Weights of a small GPT-style language model, trained from scratch on English Wikipedia.
Size: 16 layers, width 160.
Architecture: RMSNorm after each block, rotary positions, no biases in attention or MLP, normalized queries and keys.
Training: 237M tokens, 14484 steps.
Each number is 128 + 32 x the weight over the matrix's rms, rounded and kept within 0 to 255. Layers, rows and columns count from 0. Numbers have three digits each.

# up: layer 11 MLP up, 448x160, rms 0.29, rows 115-214, columns 0-39
# down: layer 11 MLP down (transposed), 448x160, rms 0.327, rows 115-214, columns 0-39
# gate: layer 11 MLP gate, 448x160, rms 0.277, rows 116-215, columns 0-39
up115:145137143091119181068098198121142149138116091132089137192122096093112170120130189091129141109120143099097081145133133120
down115:158111079125156111127146116109145135147072131108093088090091128110126129182141095114106105122215154143110151116100125137
gate116:171082172154170156122136134135089151108096126160129060159152137155124172141145079108123108168153132072158100135149107134
up116:111136109098132109122144182180156124059141095103151132145161139187174093176105152142116201075108107148091140136175147113
down116:141188138126110162112163108109208118158093115148152076174093065116106119123151178161081135170081099141119113179118140129
gate117:125165175106102115110141177141093142079176132076148216120185140205191120142162170112148187172096130133134112114115094170
up117:190125088116072203125149113139121143096193115078081158037163193121089082159165116115154119185111115143119190162086102156
down117:140149130153106136121186050159165175097124139174155133157163075189094110137107145123147183201156131106207127111104144151
gate118:117112149126121129164114138079140124162170071075151080120090156126109151092081139115139149164105199147212130135081117103
up118:171106116161147080131120114134103111100112161127153149133114146135105161127142131130120084133092163114115180130121142151
down118:132170094149108112201110171154136148102156083138129137188119122134086116083092087138138129132102095170086075105130084128
gate119:110147103129118072182123107121126095097068146189112100114145075117112102101140075191106091130140201104112123167070149145
up119:153209130095080107134129127117141118141103120128104095144143157188142112099134150180102157071151103102117148149073135220
down119:111146117135173066126173145134177072179151181123172100177114123089088089100148181113093115160124109142095093157090138105
gate120:153087169092102213177056138128167088116162149149164157177147120126168130139107169094092152142099149162143129123045103103
up120:131135111151116135192063118147155121068125106089094141176084114161086162142081161202103127119081090185075156170118113117
down120:121106090198134093175149111111136128099148157110131125150144068103151126112144143127152122136194129081097057057139094166
gate121:109131087097152174163125114108121083142103123127099180131130173161122152140128141088150115141108151080144138200121182120
up121:147095124133186101100117081149137166173126146153136116147094138090157130132120157160134142176129122091126146102167140132
down121:142137158089117151166081130108098100147101085148125110126166148134117177095177143069152105154143091165151123060163111149
gate122:146135102152146112125118106082108123148132192130067108098123095168114113132099190147186103136118130123136104136148113175
up122:112097076080068109169146170132145093151136087155171141161128199028089149099106109102081204154109110092075169115171126104
down122:133170150101052127104141069120160181106148075133152164150114155129152066145052095106165191100183175090171138119094184070
gate123:113093159117149158129126121107129135102190176120141141112123096158091058152168159054088120164165163183105116129153141167
up123:127171145115155118131092158139094162144160127149086081181071147157145116139168123118157150096114094104132092090117128081
down123:104102112173109114128145128081149161123140055109134174108171144126223192107061124199137183157142152084128163084093106111
gate124:068128108158128107111114136188128130137169106139132143120117197100120126095054083122117115142057118098105155154097125142
up124:103116170158138142115171135139135164142126200165142159106137119114104148143116130141148116119126155090112143134179142131
down124:165120089126146143104155135092131164079140158107097145190142105123129140148117125196153060120137128088126187132133107133
gate125:119130125098086120096103159089148163087078155069199105186109129133111097169096125133145120157131084157154071125136122092
up125:186158113097171116193131125156080099132077185128106159130129088085142160098115114082166140156048171101065156177116143073
down125:107137125120152145136139134127158098176116118121177104130133205153169130080173112092116153110163082173145055090160144190
gate126:131101135094192160156114118174181123080094171087165083100092122162114052126108117124082191114079076141118126096125101161
up126:116145121067106153087142143182100159110126132072141164130140083128094154104110133105148135098155156089101102102175105155
down126:110124057118116094178056116101158132163155128124128105156096143170148158112074136137106130124130082127117083133138127160
gate127:141148101142144141115122115145084130088086179152138140105102099159150106105141116170111157049142112108089136115075045136
up127:130133178092142141145117199063120089114101141129157130074112152112198162139121113135099126162100138121125086083106120096
down127:128099124152154105170097128147116113104146095137131166128165170121132094149162153144129179102151100149087116123173084130
gate128:171108113166139122124175131119125140128113120164122121185164112118135183175086128096108186125180145126070189148146105131
up128:197018120142204152155159120197154117126131099109080111114171092147171115139077127174138136159129103084189120106127150111
down128:135102119105120115119108095114065118139124127117119166094143171115131128127184150125103131108117120157086162230101145077
gate129:160113166169166135094160194174106154075133089146137134124083142115110148116152141113043153146167119139146127155107120090
up129:088123106203182122138120068088098117089094147151188069142193143110152123165113113140092098167146195079153155142142103145
down129:124119152093141063055142143148096140144186105102090148124143049105143151120151118128128120139150134120097128055110095132
gate130:175160124110152124116104101096142147116085126171094127145167147073111100105155077170117115158170133166089142122141162139
up130:149100089077136127087126124202094096129157128111082166124101175124154130106174125118106189134108115128109090080093134110
down130:105155175128090163116140147123114105159143200051208096178112153087148090129154079094152101124076145095146164115161141105
gate131:116169162152165128141162131119114089117184141134124121148074098167111117127150142131050155102115120153101138126104101096
up131:087146137175084184126095183122100179077132077180165164084135098121144085099164106119095133129133173115123161131097148120
down131:169162175131174133140115046078123125120120148104055144097167139044118177140118148177141122152132137133126168131077173129
gate132:080096101122099129110133138127132159058133137109121147144141102129107121122124086105115049067151179083157147105127083111
up132:114101142114187175091108085093106115127169111152149120116095160093105038182116147129133140130094075151132121149111143172
down132:106134123177151087154121074160082117125145108156114121212073148155160130179166122182168146104143135129152134169085033152
gate133:096097154135069142166115100115112216120179156115171107109103134094133161132083089156097122128141149086092135132161133146
up133:142082160151077167088063176119158142118176157114150080159124140157107115083139136129136149119146090087142169085170079126
down133:110147159147095135165118133132102154150172184078099168156080121141126076174123146108135134127070129134142092117108138101
gate134:109154115091089135126101145113123126089092090162177183133112167175142079101090124076139093165182113166096134117141126085
up134:116096113122111100126116172123139102122143121129144148099174087132117185150189093094118117120131166149126100088115149101
down134:118156091099097159149118155154172129113128134152058164115080142133148155154069176119138097134131137169113153146135167158
gate135:111097127145185191109129121125124152124094103102140118121114208147078051071112104151117178178133123105193129173097134155
up135:127103123123146160121141120170102141208138127156135163122152179078138092114173124102089100113092138189143143106131176165
down135:171133085066137104121113119114122140176124156050123138147118150133194106135123136190106130159090112127053124160086129100
gate136:067115130086108118166116133118065111095085062088084088097131102128116101120116151147131146097106082153125144120108070141
up136:145044126145086121113151156093163101112148155153104055124142067096149112111161101123109152120143149140130083121103141125
down136:177111138105054153089136157163143128078118111109118094160125119116136070142141129207170133089139157144131201196134101118
gate137:081164122102099129136157083109122116147107181125106145108140123084140175128102109091157132121149156126130136112088086133
up137:146107121099128156138103103197089110149198111148164192080122158101222141197168114078120171096161068143131146149151099141
down137:090157087122084100095170154100149128112115164113142117151167072131069062134118106148090144169151160167118164218125161141
gate138:160166108108156144093174098085087135132070221124128098141174085108126156153139116121084140120093128138108135158109122134
up138:103106103126118079118130147170142104101121171107128142170136096088143100208124136047105168090067096161101148053114093121
down138:129100177106198147158139142112104051151072141120093078153117140097134123174105121099238128092096140065156123172111119106
gate139:109118113142157120129170099116122143097167133125088127087060166139106144098139133125097045134157092109146144107142095168
up139:135129154145061140142089146068123114172122122217095111153072172146121112163140173086143136150107113118165178132154187113
down139:144158132138093136103102180096134089146114101148140144092122087136177167130140115152100177127061148113162143060142128158
gate140:132152153156165087163134100118107148170137118117090140068174132145130146170110107142137108136131112165150137157143133114
up140:172117158120098138161092094104097098134167159121122088171148144086127152127147139140087102102155115087121085110095126073
down140:119127107185078130140145074109173134093107139103114147148103111139181136154121168113186130145157110146068130164060139085
gate141:127088159108078169089159103201147120083108188188144097131149153088155100148080100106088154100130091110141142167152157117
up141:117143087052171161097110117172166170113103168182138102134138099139157100127150073153138096158132122157096145168143113162
down141:155144105135160109088129089113135153138151111066130176125113133083136198131103161176152224106175136122124104060099111116
gate142:123130100106153179097143176148140082174121106101104130135144194151081142067136149157080130181136136163149191041088139138
up142:111132117116193067126107103069132116151147123094104132152151113108119118179126164160114160083087145104071163131130088156
down142:117114106118173172129073122130080118110085134163170133123144123115121135146129125152197142082138094135163126152131098206
gate143:123092121129120112113087154161162204148093149139162200127112118129161135158106090151108188186109122110116154148128139159
up143:123140161131147126113110135126136035092115083113106126076152120140146130109183120129116122101153075140127151110130083114
down143:119094088139128115147101120144104226122133152083097165135114121134158103140138163104142111145101163104157098135125159169
gate144:171099110139115116160111094059151124099118101093091188143105152109125070121075109133131052100109120167119087138139132043
up144:150125166184135110163104134104066137125149162132108158182112129118078157135161124107081092064078169080132159146068160131
down144:120107198091070141199134143104093143087088131136084147138050084127185086131082124102132093120110143156101187090154083140
gate145:157139118166102155137191131150139152071082098150123112106147086155158124119127144106103096079173111116144134066156127078
up145:134203076181112129166203100147144135093121109174104092145168103065135133039154106127143126127132168118173159207143156147
down145:139113124181149127120121228209105138121183106095095100084078101157193116138141142080165156089108155102120160087165171131
gate146:121144104134161188170126087148124090124171126196106136189071132151156120123108077151107111137083124134165101111156126112
up146:125087111113134141164100144112056155116130098144141154201143153178196083170093115188160100178059131165172192130136138140
down146:113091077097113143097098136158160126135087133128143121115076107130182156060140153117149141191104142152126140147122102112
gate147:118136126131153125064076163121111130124103127164114171177091140095134147155091110134111140145097194137174124150052144134
up147:173131174152141105111121146085117145110068111092176066099081063157133161158101135102160111147166055137076173188095152150
down147:082123125161151099138183090184104123096098095145100116116137143176136129090138121168182137167168153106101125107138113172
gate148:140048138171114103101137107088147148108121177115147174134131141054131174153119128210071130096137131159192133108119128134
up148:082127101163179177164097092134173123109123063131109116179118145070102036137123126103109169135090140180189108173125142134
down148:061113131180171114169100123127125184102162158177186159131161156123149129093138163153112128114091137138154116179091135142
gate149:078183132136147131124116100101138170099102161132145123141123138201149092127110125148158114182153106120135127140117133164
up149:133132123073167128117135101183155132204160098113101155142166107034191128095120114135125097119113094098105134132171108169
down149:122168135136115130148124077198118147094170136138120141124111072099086174131131153183083091144217205158150130159175197092
gate150:104122144093097163164142153124089089057126121164084183093105159116130155080108069096122200138120143178124120178075131093
up150:086117141096117112138113162131116076092053079137073118110165127130155140149072109138122162097113084150118138075084087140
down150:152172138117160103088106139117125140131139163112158119060145157122105103183045124103158101090181129104113062171135112161
gate151:111154165091100127091132159104118172110099141138200112079114097135104120166122171143158165082150118124104065221099101154
up151:139098172137166140192131148158128131169146089088050128152101113143105086142078147155178113130135109142155127148140113143
down151:165120101110167141137089130143106095178094086106100124130168145122130086131139072150145202186169082112124150114135189109
gate152:138179144162145146164090152125142104180106120074094049137086137133092125186093091102129090158164135092119159134109115099
up152:089134065075051108084084101129118121149163178136155152158175119194092103091126075110076178116141136146164076093106133154
down152:133114077119095124121083137115143155109101081088160121104147156102086135101108125098124165129213121144116136150156087147
gate153:120118121154111091206133097150121090011164146126193141143093097132103175132130196128081103093150100177160162140166103128
up153:170138168099168095076090144095138152157097167125085132132137169162109149091136075097172169199113136074135109129159124093
down153:126109114106137170176125131055105114157100109136094134184158118108118109176079155149095122135117149155152136155136127113
gate154:113101150182124159153047139126102122144108091106144080150084083193114113107129142146100149098129059116114132095129077102
up154:161103073124145126157090135160145084106109128125117096128154151110086087134103095142115102134122164061129128127136120170
down154:089109111145156142107133090079151167139130109093087085130131063121099109139186153126120151120136123140190140126104129106
gate155:152189137172134163154177115108126070128158099149122108185111059127094119155111149161084153080089199149101120153077119110
up155:090117158153156129167106155135123125157176139116181109107128187108091120145131125100118105072162187179173068126138109110
down155:094100132087096108154111072125119111134114186058126149111127084132109138164089069142174113101174133109113095144050123097
gate156:162135060105136155211124155109111077125126141135096171136139105117139065135125093125086096188082093074091171130162135098
up156:115130100142136149140106150116138182130143214067132078105127117104181100159156119146116140107103172119104114140047153171
down156:144110113150142106108165117072126107124133171086061099166182160091098176112156143123166127091128173136122090159121085098
gate157:148122151146075095109100120153072136094147217141147100096096158093154169133160136082151088138137144126164174158111124131
up157:150110138083190141157146124153174115076104157172080090130139129115117132122154113148093159129151081087147154102193144133
down157:132157138180108111087151065106154111160185101133134133104120067135191134169111110172148133077120127235096161116095122110
gate158:112157148137102104144106157135178104103112127107104139149112122159133071152125154098097125130146109168082125173092166151
up158:116111093173114126140091124149070170224153207121146171125118070126084156148143122147123123072123147136123103115100121173
down158:161142130078168129118106116118104170094092077117094095086132186164170164109113100089139104131138099089137153188139085066
gate159:135148124054173133161116067091135076144163162174127103134164086129152143135133100131143103203192176137112111167111145165
up159:104126140116116133140100089151143150087178132156149111123128174064112080156122118110149081126099109128103163113138181116
down159:182078189152101120195129153125152074174143103169150116104137156144124144122185112121180125141088110083146095116098069119
gate160:108109115105155117125155123113142162112167160185084152080133125137089172103126140163123154099119106082174108178126149177
up160:110104093077049118097106147109087088189170093145172116172170211113167170125122136122117125060165089161100151125137089149
down160:125104110103191124127152071096087136124172150101104149131169122132166078099086148148110107130141114094160117125148169079
gate161:087157115146177144124128088154102154113104127110103073118132177065163111182117119139101084112114136101052135148135113153
up161:185103109179083092169128205132144124151197136150142121170116110179097093137189189115117168109135139141142101155101109102
down161:104099172097135155113183088134171124183126204176126149124129146095242073152119102161142112117115088163105090115148198167
gate162:122098149089171138157151155137148186104164094104139128084067163106142156205097132085142130157115122134101126087100148138
up162:101179097102102115117096108134148155130155150121143165105182128075128128146124082140122167108177093120091140171175119145
down162:102142101125134122155141125094181110073155110125149122071138088111093071132061128121089129076090133111154087137102134121
gate163:146095098143099135090113174149105112139064131123106161134140147124166104162152139113099158147160101100150188084128111174
up163:152106156144160120122013136177165154098150064106181163137064169127120146144078161141091157121127096072112135127122095054
down163:187102142159166163160076099154171076150130099188164126101119127133118104124113110146064128114097109120108125087104108171
gate164:096131123044104128144123140149142073082136141140175056139173090141042075036076132133142137117118145126077119152139113158
up164:101092132163156092155136149133158145123130128092162092121111102162129160048129119094135076179116178098131100115113105128
down164:137167087098195147120148062116120104155132183089107092131160149176189123130196155144122121118123083163148175137165122156
gate165:150136107159139175130063109163137102144130110150071182099105096118106122117056133181106168093128162095108118148234065129
up165:109164083155100111128179093140127128147173129173127103142160105121193105152185137092079118123136087124103147097118143117
down165:176119171115122164087132162134147152155087195140145180127110128152109174092122104132154141086137131142127176173100120087
gate166:197134187098074092082117166110162134148089150143132165130068094124115189155110115147101143101111060075158107159128101105
up166:146155118103114133127136136105124141129166146158135133119170119106122146120106143114115165065124172070149122155143132127
down166:120132150129152175110137136092117150173182143141145175200134164097087138141083078107125126186135121139160167137163172110
gate167:095128111134150155112100113145111102171102152195062175101109064093115105155160196167126140091111120114103160140134123075
up167:123149157120113181112098099151138155148131105098190182101123137147096151163137115059153115138202103121116137096113089180
down167:176109126105132079138091103091112144146078204123079128094149091099097092137162077090112155139136124071120134131116131088
gate168:185130180101102182122126143159071103107145118141165141125140129163154143131124104141116112136128061173091173173176120133
up168:093101102148130110160134107108147188151105019094089116141097117129178121149133111180160153166085181154118091147167148126
down168:120132179188129100128105125192116173137117138142056131204202131176163139110124135133186139117142129102153141121085168068
gate169:085103149151105148115175161115127125071112135109135151103125091148075097087123158135099147093107092124145110077088158074
up169:070098131142184135104110129145108126156122140152054195161090101177072183074109142078137077113149110170096101167152177140
down169:135075160174104106123111072143101073156118096152087111136118122116167171083129184150172165198108098083166170129057139128
gate170:163096148094104150087178071143132116100150109063147191107114114114123131078110109180055142138137129114181095140134125112
up170:134132126107120162116135145164158148140112143097072143117103139146148136144099120109124146139205102109194139116084111125
down170:145117108120169071148110135138104207132153134130179127073142160130129092097181120136104070116129076117085088144162133175
gate171:227095063101150143187069180096138141147119093145131142110072066120114127137146174078112108041168163138149145139188127147
up171:147126170077171122094127101117124105140119161104165104138121127134158097110139055136144118110159081121133141136093155107
down171:163100218231147067168085152138169129144134067025110048161137186156131127187177123150172076191132090129140113145132079159
gate172:135056140075093196122179094137121137107160157122127106121157132116152138082152138150142166073078158091079091032134062151
up172:131099112103109112136075175163122063066164165097136156165106062128098155158067096119106073148137102115155121101112113146
down172:075073154109085139173172179093173101163166112114195130155166138180143048160104183101065144122085134150170130140109157110
gate173:119138113182073135070095106162126118110150117129141138095087095124128138145114186096152137112132187122134118112127114120
up173:107094135137160168122111155115160046103147146164142123137148141144139142161146142180171172145109088107155119158093145183
down173:140092078159149109148132128109118114201140083149147154103099150168141182134099117159174172155105161102139130213095131143
gate174:106102134091130173090120121062117117083081107086107127161087130090152096107195135094087111103147132173114123170136139112
up174:165166105164136086139136013112082122121122128129115112132131100140138141049117141093199185116053082136157098080032189134
down174:122129128098120197143076148140052127051072164170109131123085124116110152161106086125135103100160150145155139081174123111
gate175:152151132111096159081057189160105163118105122168172140190106101121154079141151139172101108078106210167142168143081100089
up175:138099133159164144114139128234151127136100170110128125137133119105109095158146107135137148099164167189096185133071125107
down175:101160134128139118106129114114185102150144081141151119111104089207087142149144148134132127210069239095075080175172135165
gate176:089081141179104192100113071090165164070158165163104113161137117111188126144117145118107151107098163142165184142063092145
up176:107123089187095116111151098136094138149102152104090134164071119069145167148091110152138181126146116123142159123108155120
down176:192102128150209131164096100133113115109107114035101152168089135073128147164109106127139103058141118184118098139088115130
gate177:113124071155146148050149071115151137152183096108162156161126122142163120118160077098139083132091149124072122133170163153
up177:120162099161105143165107055059153132142062131109100091127130180174127150106114161151121142113096091120147117115129114132
down177:161162144112170169143128153131157110181148125127105183089152129107121116114122095101108072146162108102171105183109191152
gate178:095071141181102132159148152182137086147123185108162136132103116126097143139110115083114136096138139125160159186139123109
up178:131149128110159131142079117175150135136195089142050159153118149091171143118158133179191180146149146126092129128121125159
down178:174125095129113123104138151179150096093151101085153159162116095120121160096115092178145159133120148158065140182122112118
gate179:132066146171165159143103120131163082180110088138105188157149100095152133149112135112129052136103136106160134132134116184
up179:140100165170095058139105092072063148137102092127046090151121051105103073127119071145190155132123103117150217175125143150
down179:107148118109137126148150125143173165120133186175160131135145210132129088193088182146116149170124156097139111082111101118
gate180:156119102145122116171149190141097157078123100171158084102109042161102106064114179140114134107106122065110132131093159116
up180:103165127042131069146161147081121108112183104140116154168133131155138136144109157073124088089144167102050093066157100092
down180:133103127163148215070157142112158170133087135080135124172198072093113134146113133159055110111112111168146175166119108177
gate181:079169100089132107143139120150100123115109136144123173191198215114116086100114115111064122091121126126109097128123170170
up181:148111141123158125151143046110132100153091111141109118170129114067094072105084128122049123151196106114142144127110073116
down181:117118124067092153093145141095114095127096110083120145138121111127125139133126137159157095167136098091128189153151156086
gate182:095137150146115145155137160162084141090133121151057152078067116114140151135167122115170153100124109151130087117164112166
up182:150105036133029158157130123116103122135092152129101110174148133158107116137129206122167068071152136139199102106150150155
down182:118111160116164115120078132098126116115181133140117123138094099094142153077123149121100125127126111125122178086143132161
gate183:137108137156070176107138090150137106108133082116109142193192059104163113086134140175191086162110161139091128092196075152
up183:180095156179113111046134099117105161105108139156134146194136112147153116107235194089106173093100113112160155146127101176
down183:139135152161089123145187188140106133104096153094131175130147145149110164138110149090142177128172090077097108149097153129
gate184:169117151157137130133136140112101083140150104120160104177121104176102157132097130085151083125136147138164087164079141149
up184:177172178145090165164120082088127125082104109173103156099127167135195098104142151124150106179092139127120108147122095153
down184:106172095109130130165108142099144134122116096067104118142100149063150109059122184152133123101141136080139142114149161112
gate185:104111173131099172181113121171103109102114107078145123125152228152131118189138121140077089145092099068140175178112155192
up185:144097125148172063108130133093049129089131101091135119138096151035177127109157144178104077151131116172132176081096134100
down185:144157151083137092114161157068135125170165105136152110136115065060157149102120113115067113106157151140134128132095138062
gate186:159155111171107152127141147143154068161090128095179096088066131120128153060132114180096098120100186071120095166086113111
up186:103133154185110162146079085102119156128171166074134106091110142106095160162072173127072154166115056173126112131092154134
down186:117176121135079118092119138099081098172062111145118130089160140128082081175125122082117118098146140160112179168137112150
gate187:096112086163138161166095115141130091103120079072074147145173118138152127092159147138060119063152168150102204111081087113
up187:122145107141134117179197118125099150114132148141141109147145157148131125237159082135118153171073169106156119085109102140
down187:152076122088075077110126073152137110084117085059143095159188148111160151109169132123137139124144143166132135136117086173
gate188:124136132137073140135109148103112128150159153119134123144117152045145154114080116094127152118139144097122166100115107148
up188:062140178124071080167115125164109040140141113149103037086102123124161103114081100119158203112133120132102105127117080129
down188:111166182153153133154149208092153100123130115178125136155102121097132140111151136093140074126150112120117115097111076170
gate189:093122195183133174144184176146102166101084165093145161176206104210081061133130103107068102137123193152108181158080113159
up189:126156134152118198117123084176153154207058093135130149123148113096126112062104117128132170130182065117076136129099194150
down189:134058088095082139094132097184145148073166135075105066097166091087153156091149141160167102121092096146137157130118137114
gate190:055119173173102121129118133146137099151179096066098128150119128107093085152132103152177141169132117068088169169133074190
up190:134183191120148076138139107163113133080133180195119117071048164162148142169220119091075121128100128178151107152158133127
down190:156152151163080157135099099128078140139130099154144103104082066098189166122166110067093090109180157122096128127131098106
gate191:184127167123110134145107115182152131079136189094157161161111146151117119102084147116112127151070144159180106168188142151
up191:154133137117123135122095154141133133137175131092102133123153154144152155168169125107146124095045134189135085141104108093
down191:099130059130131150206178112140158116137123163066142125144122132070154144136085091079115140146116139141165111134153094093
gate192:062138161125146095137167109107127139148140140109088164172085119186111158179092145118065078086179087132154184135133101124
up192:114123127079138133126130116129074105084100114161184144116148129163082154160201125078107147052103159185195164165123098119
down192:136142049170127097118147106128147116099164145089130140175133169124091147186147109115090099112102148169227135158160057107
gate193:094128129157141100137102130110084108083123151135183092155128101103122159135166121112081104109100099061086105128115174140
up193:119084112181175144118121100115134142096134182165125151134130150116149143164115109113178073092030133112093078146086107071
down193:166188194032101175147115119142116114165085086190120108139120137172126120153135126108148099137104128133190137168142125118
gate194:071144127103109077135168177156137067182097132093076137171099135086149150165084051148173122180099170056143026136135137147
up194:143106126128176085146093175107155130170098074104158125144125093127132139129147111146080140126120077129156115114147116180
down194:136158118108100080156109106117111074141200145113106106073065151079120178081167124140133124167137093130134096118178088117
gate195:171125118129103144132116120139111095095161124151097107147128081163140157157136129099127156093168057138068125080157098166
up195:096090148150162139109106127181119107153122143137095113195104115168115135109084132142118104035088117130108121076110160135
down195:129128088114166106139087087132042123148200125176103133144093133124157144132157165084085115142138074155165118133148171125
gate196:146056197094166168114093165131149172135163083112101127126106150107120132126165072133120148077110157146112124089165093147
up196:052181086140170086117175114154059107138128089163132158092161124093151122109129160114144127186175096105142100096135141148
down196:075140139117115105097132156121091166139100185125072173125140127138115130165104173118147140094089076047091167124105157142
gate197:166120123109159142109106111113101121168123183140085158190134148184157118157101130136119148083110165137170122059154119145
up197:110151150053149138119124114145044109134148094121116106110100182122096130111151117148078119106139077112167150148121109104
down197:146138085158151141118087121113172146138112120121140128145166091100156086123169095099148161067141201162174104121186155110
gate198:065184107189075144124112113195197095129166168161159182126084080164155085162148167180088168153178070088152125148117083161
up198:098112136152114155114138123126157090166165122114130126111110127139195150134181124105122098098190081121110136111105108094
down198:137105107178091083185159125101081107136130143154100110133159102154118103145172146087149157139127112153128099151109156088
gate199:154104112159178089123144129125177131121116196153121117155183128101120125106124088127132117107153224095111178113123111073
up199:157177117081164107183156150170075095133189125184126182138108179164127113122186136136158159145170122142106086105152099092
down199:108146102114160128142118135081139105113076065088124134115115085140138154097097169111110192109115153133147135118166172094
gate200:071170129150073158106170125061135120091158146109172141116073178105109085123156179118164160110144116067131127116106111142
up200:144083131081227114161079071116168148170097109154146131121101070150139157183132086110145068148151194115089064111111202107
down200:172047161174116132083149183144091090122101120120128119180181079130141153171118106108107105096111182158109083139078199084
gate201:117155165128075173144122160150123108111106178132127138015112117088173133140125136097144133134132156150154144145145183108
up201:100130118150083138153161140105100134113137085135143116148152074115165098087123121063155164124081126131120128128104091181
down201:108122098091157122171157151095139078111114159137154175076157132138135121135131164212110126118141087128122113141136157117
gate202:129126106156088118065154193181105148132148113146109100098140096165098121107160161116110039092171127110090166157119136168
up202:138084112108084112104163173174083123091196110197113137129111101125059194099136129164125073157129147099139138130127183067
down202:136119057141155126093139129146169158163111159165185208137164186084148149096151095075126139155160195129126201144150177138
gate203:091126164118123110169087159174108177115195169113121169106167102112129108144070118125140147134117151148154151117128142108
up203:080089163092116104159171239191128082123148083152148179102158168148121104169112108174108133114136078111171184103060093121
down203:166184105119142066133204100119148138157107150119116114123097084127129117107146120106119078127187142136134123134141131114
gate204:145081107120176203145067167192177087124146138139077153138141103167115092157171080084161128099153171071144104087113114160
up204:140084066173160169104051161141114130123097144118108157118144130103068120101183143074140105124146122121147078116128147115
down204:153143102188132084133092162162169189092102146103137110134108095109158101146149114154105094160123114091166117128087173124
gate205:065101111126112121158137140131107137161092090070133137176095185120174112098118126093093144137091113149182099141119149108
up205:125159116106134161098108090142113132158116158084114181154121174098174064131081100136132123205140099115109047079138105157
down205:156159114164124120173153084139114115116136133149122093133134119099129146094103092099126124136177123100108138123109136149
gate206:130115118080148152126186127100181116149126113122074163176166126095166122115081147124160142110178115082158189139110061131
up206:150142152097101095089169141142130141160117143107095051137160095094076173103101139119090073125091141101176098110122187146
down206:098088136152116160155168153182151126115218146118089121163144148072081141141102111068119102133160116112137056174139169152
gate207:193164099163126122174092136139087072081171098098090163117093073065188127149075114156182099128144122137114207092159089105
up207:210113133101102179134157101158165126114136138098181108111112156118216104176133065118124170146185104155131129111137157085
down207:173121119144087070116136173133178125177232165102130115170143202086087148160096153141159154161084101104150067161182108126
gate208:165124159081176146142152164199097119102088137137078165112115139144156099088143192101111112130173100160095168059154115130
up208:129123140134130083110117162162125113202124103101060068093153144202128132104170057092178131146143103163175154176057117181
down208:164101129160149165092128199103087061130092121139142114138139101052104106178106175184079111157160106131189189164129178148
gate209:147126081173167183064127162097144059091159109119136172146141113117162114110148167111057164150139164128139113148109181112
up209:137154119145106112148155174120105152148084123142129178118151105074102167131163093178090113131080081141143122118128111132
down209:125131096153157076130111138146174080114124090104102087121180126136145127135143174078104093138101192146081122108169106151
gate210:122128114081078129053126106085123154120178061146135121074132162161124119154145125159135110159097169121111096110118117161
up210:145097132161125158151127140131090104159105088145154136187115141129100138158112156088128101114090162076137115088130077135
down210:086124148134113158141139153128169110114097206110101180096108127130123194138129069155162090085165068107056134131070077058
gate211:130106141090141116115131189099164109097087217158074160132131111179126113097108074119126155120146119133145155097119105104
up211:120071144061150167132130127140121135150131098135144101121145099125111156130112130130159080142122145118128158094134105086
down211:122162140135126142126098180123185077132162150106146060090104138044134181161127160140153132155091093134079089093102125132
gate212:082225158093146087120149175110080100133137073186113187183146109111122166148127137174130122145138114153120191132120193148
up212:089119183171142114179049158137146173148186139068111110145136110132100106112115171180105065152130098102093145147115112171
down212:103124136121165087172128109145153101096083114086112119077147136127132109117186127177148183161121107147118119146122090084
gate213:130124127145120136149144105096141114135107094077097146191143100120132245092179103155077123131105159146109156123139144122
up213:096117144162129178090124166152179157125175123080145118150125107141201118116112096101137082099090094117172143104152133226
down213:096145120116170158132140125095168088167135159118134174129104097128123166111181104145132156167121114134150136112144145064
gate214:149092099160084148174183073060151161069108146112103167094078083078070112100145108163106116166113113114107182173141152118
up214:111054097129127179152106115121100131120134149122070132102155116140104148117097169127144159163145171155136088133079088117
down214:123181086124147141067122158154128125128149098117157124152155213111116118121080107122113099063155116152129129139182130106
gate215:171100159150130119088150116145110141172226107120094129152151113082171116123119075074141172053178124127110181122092134198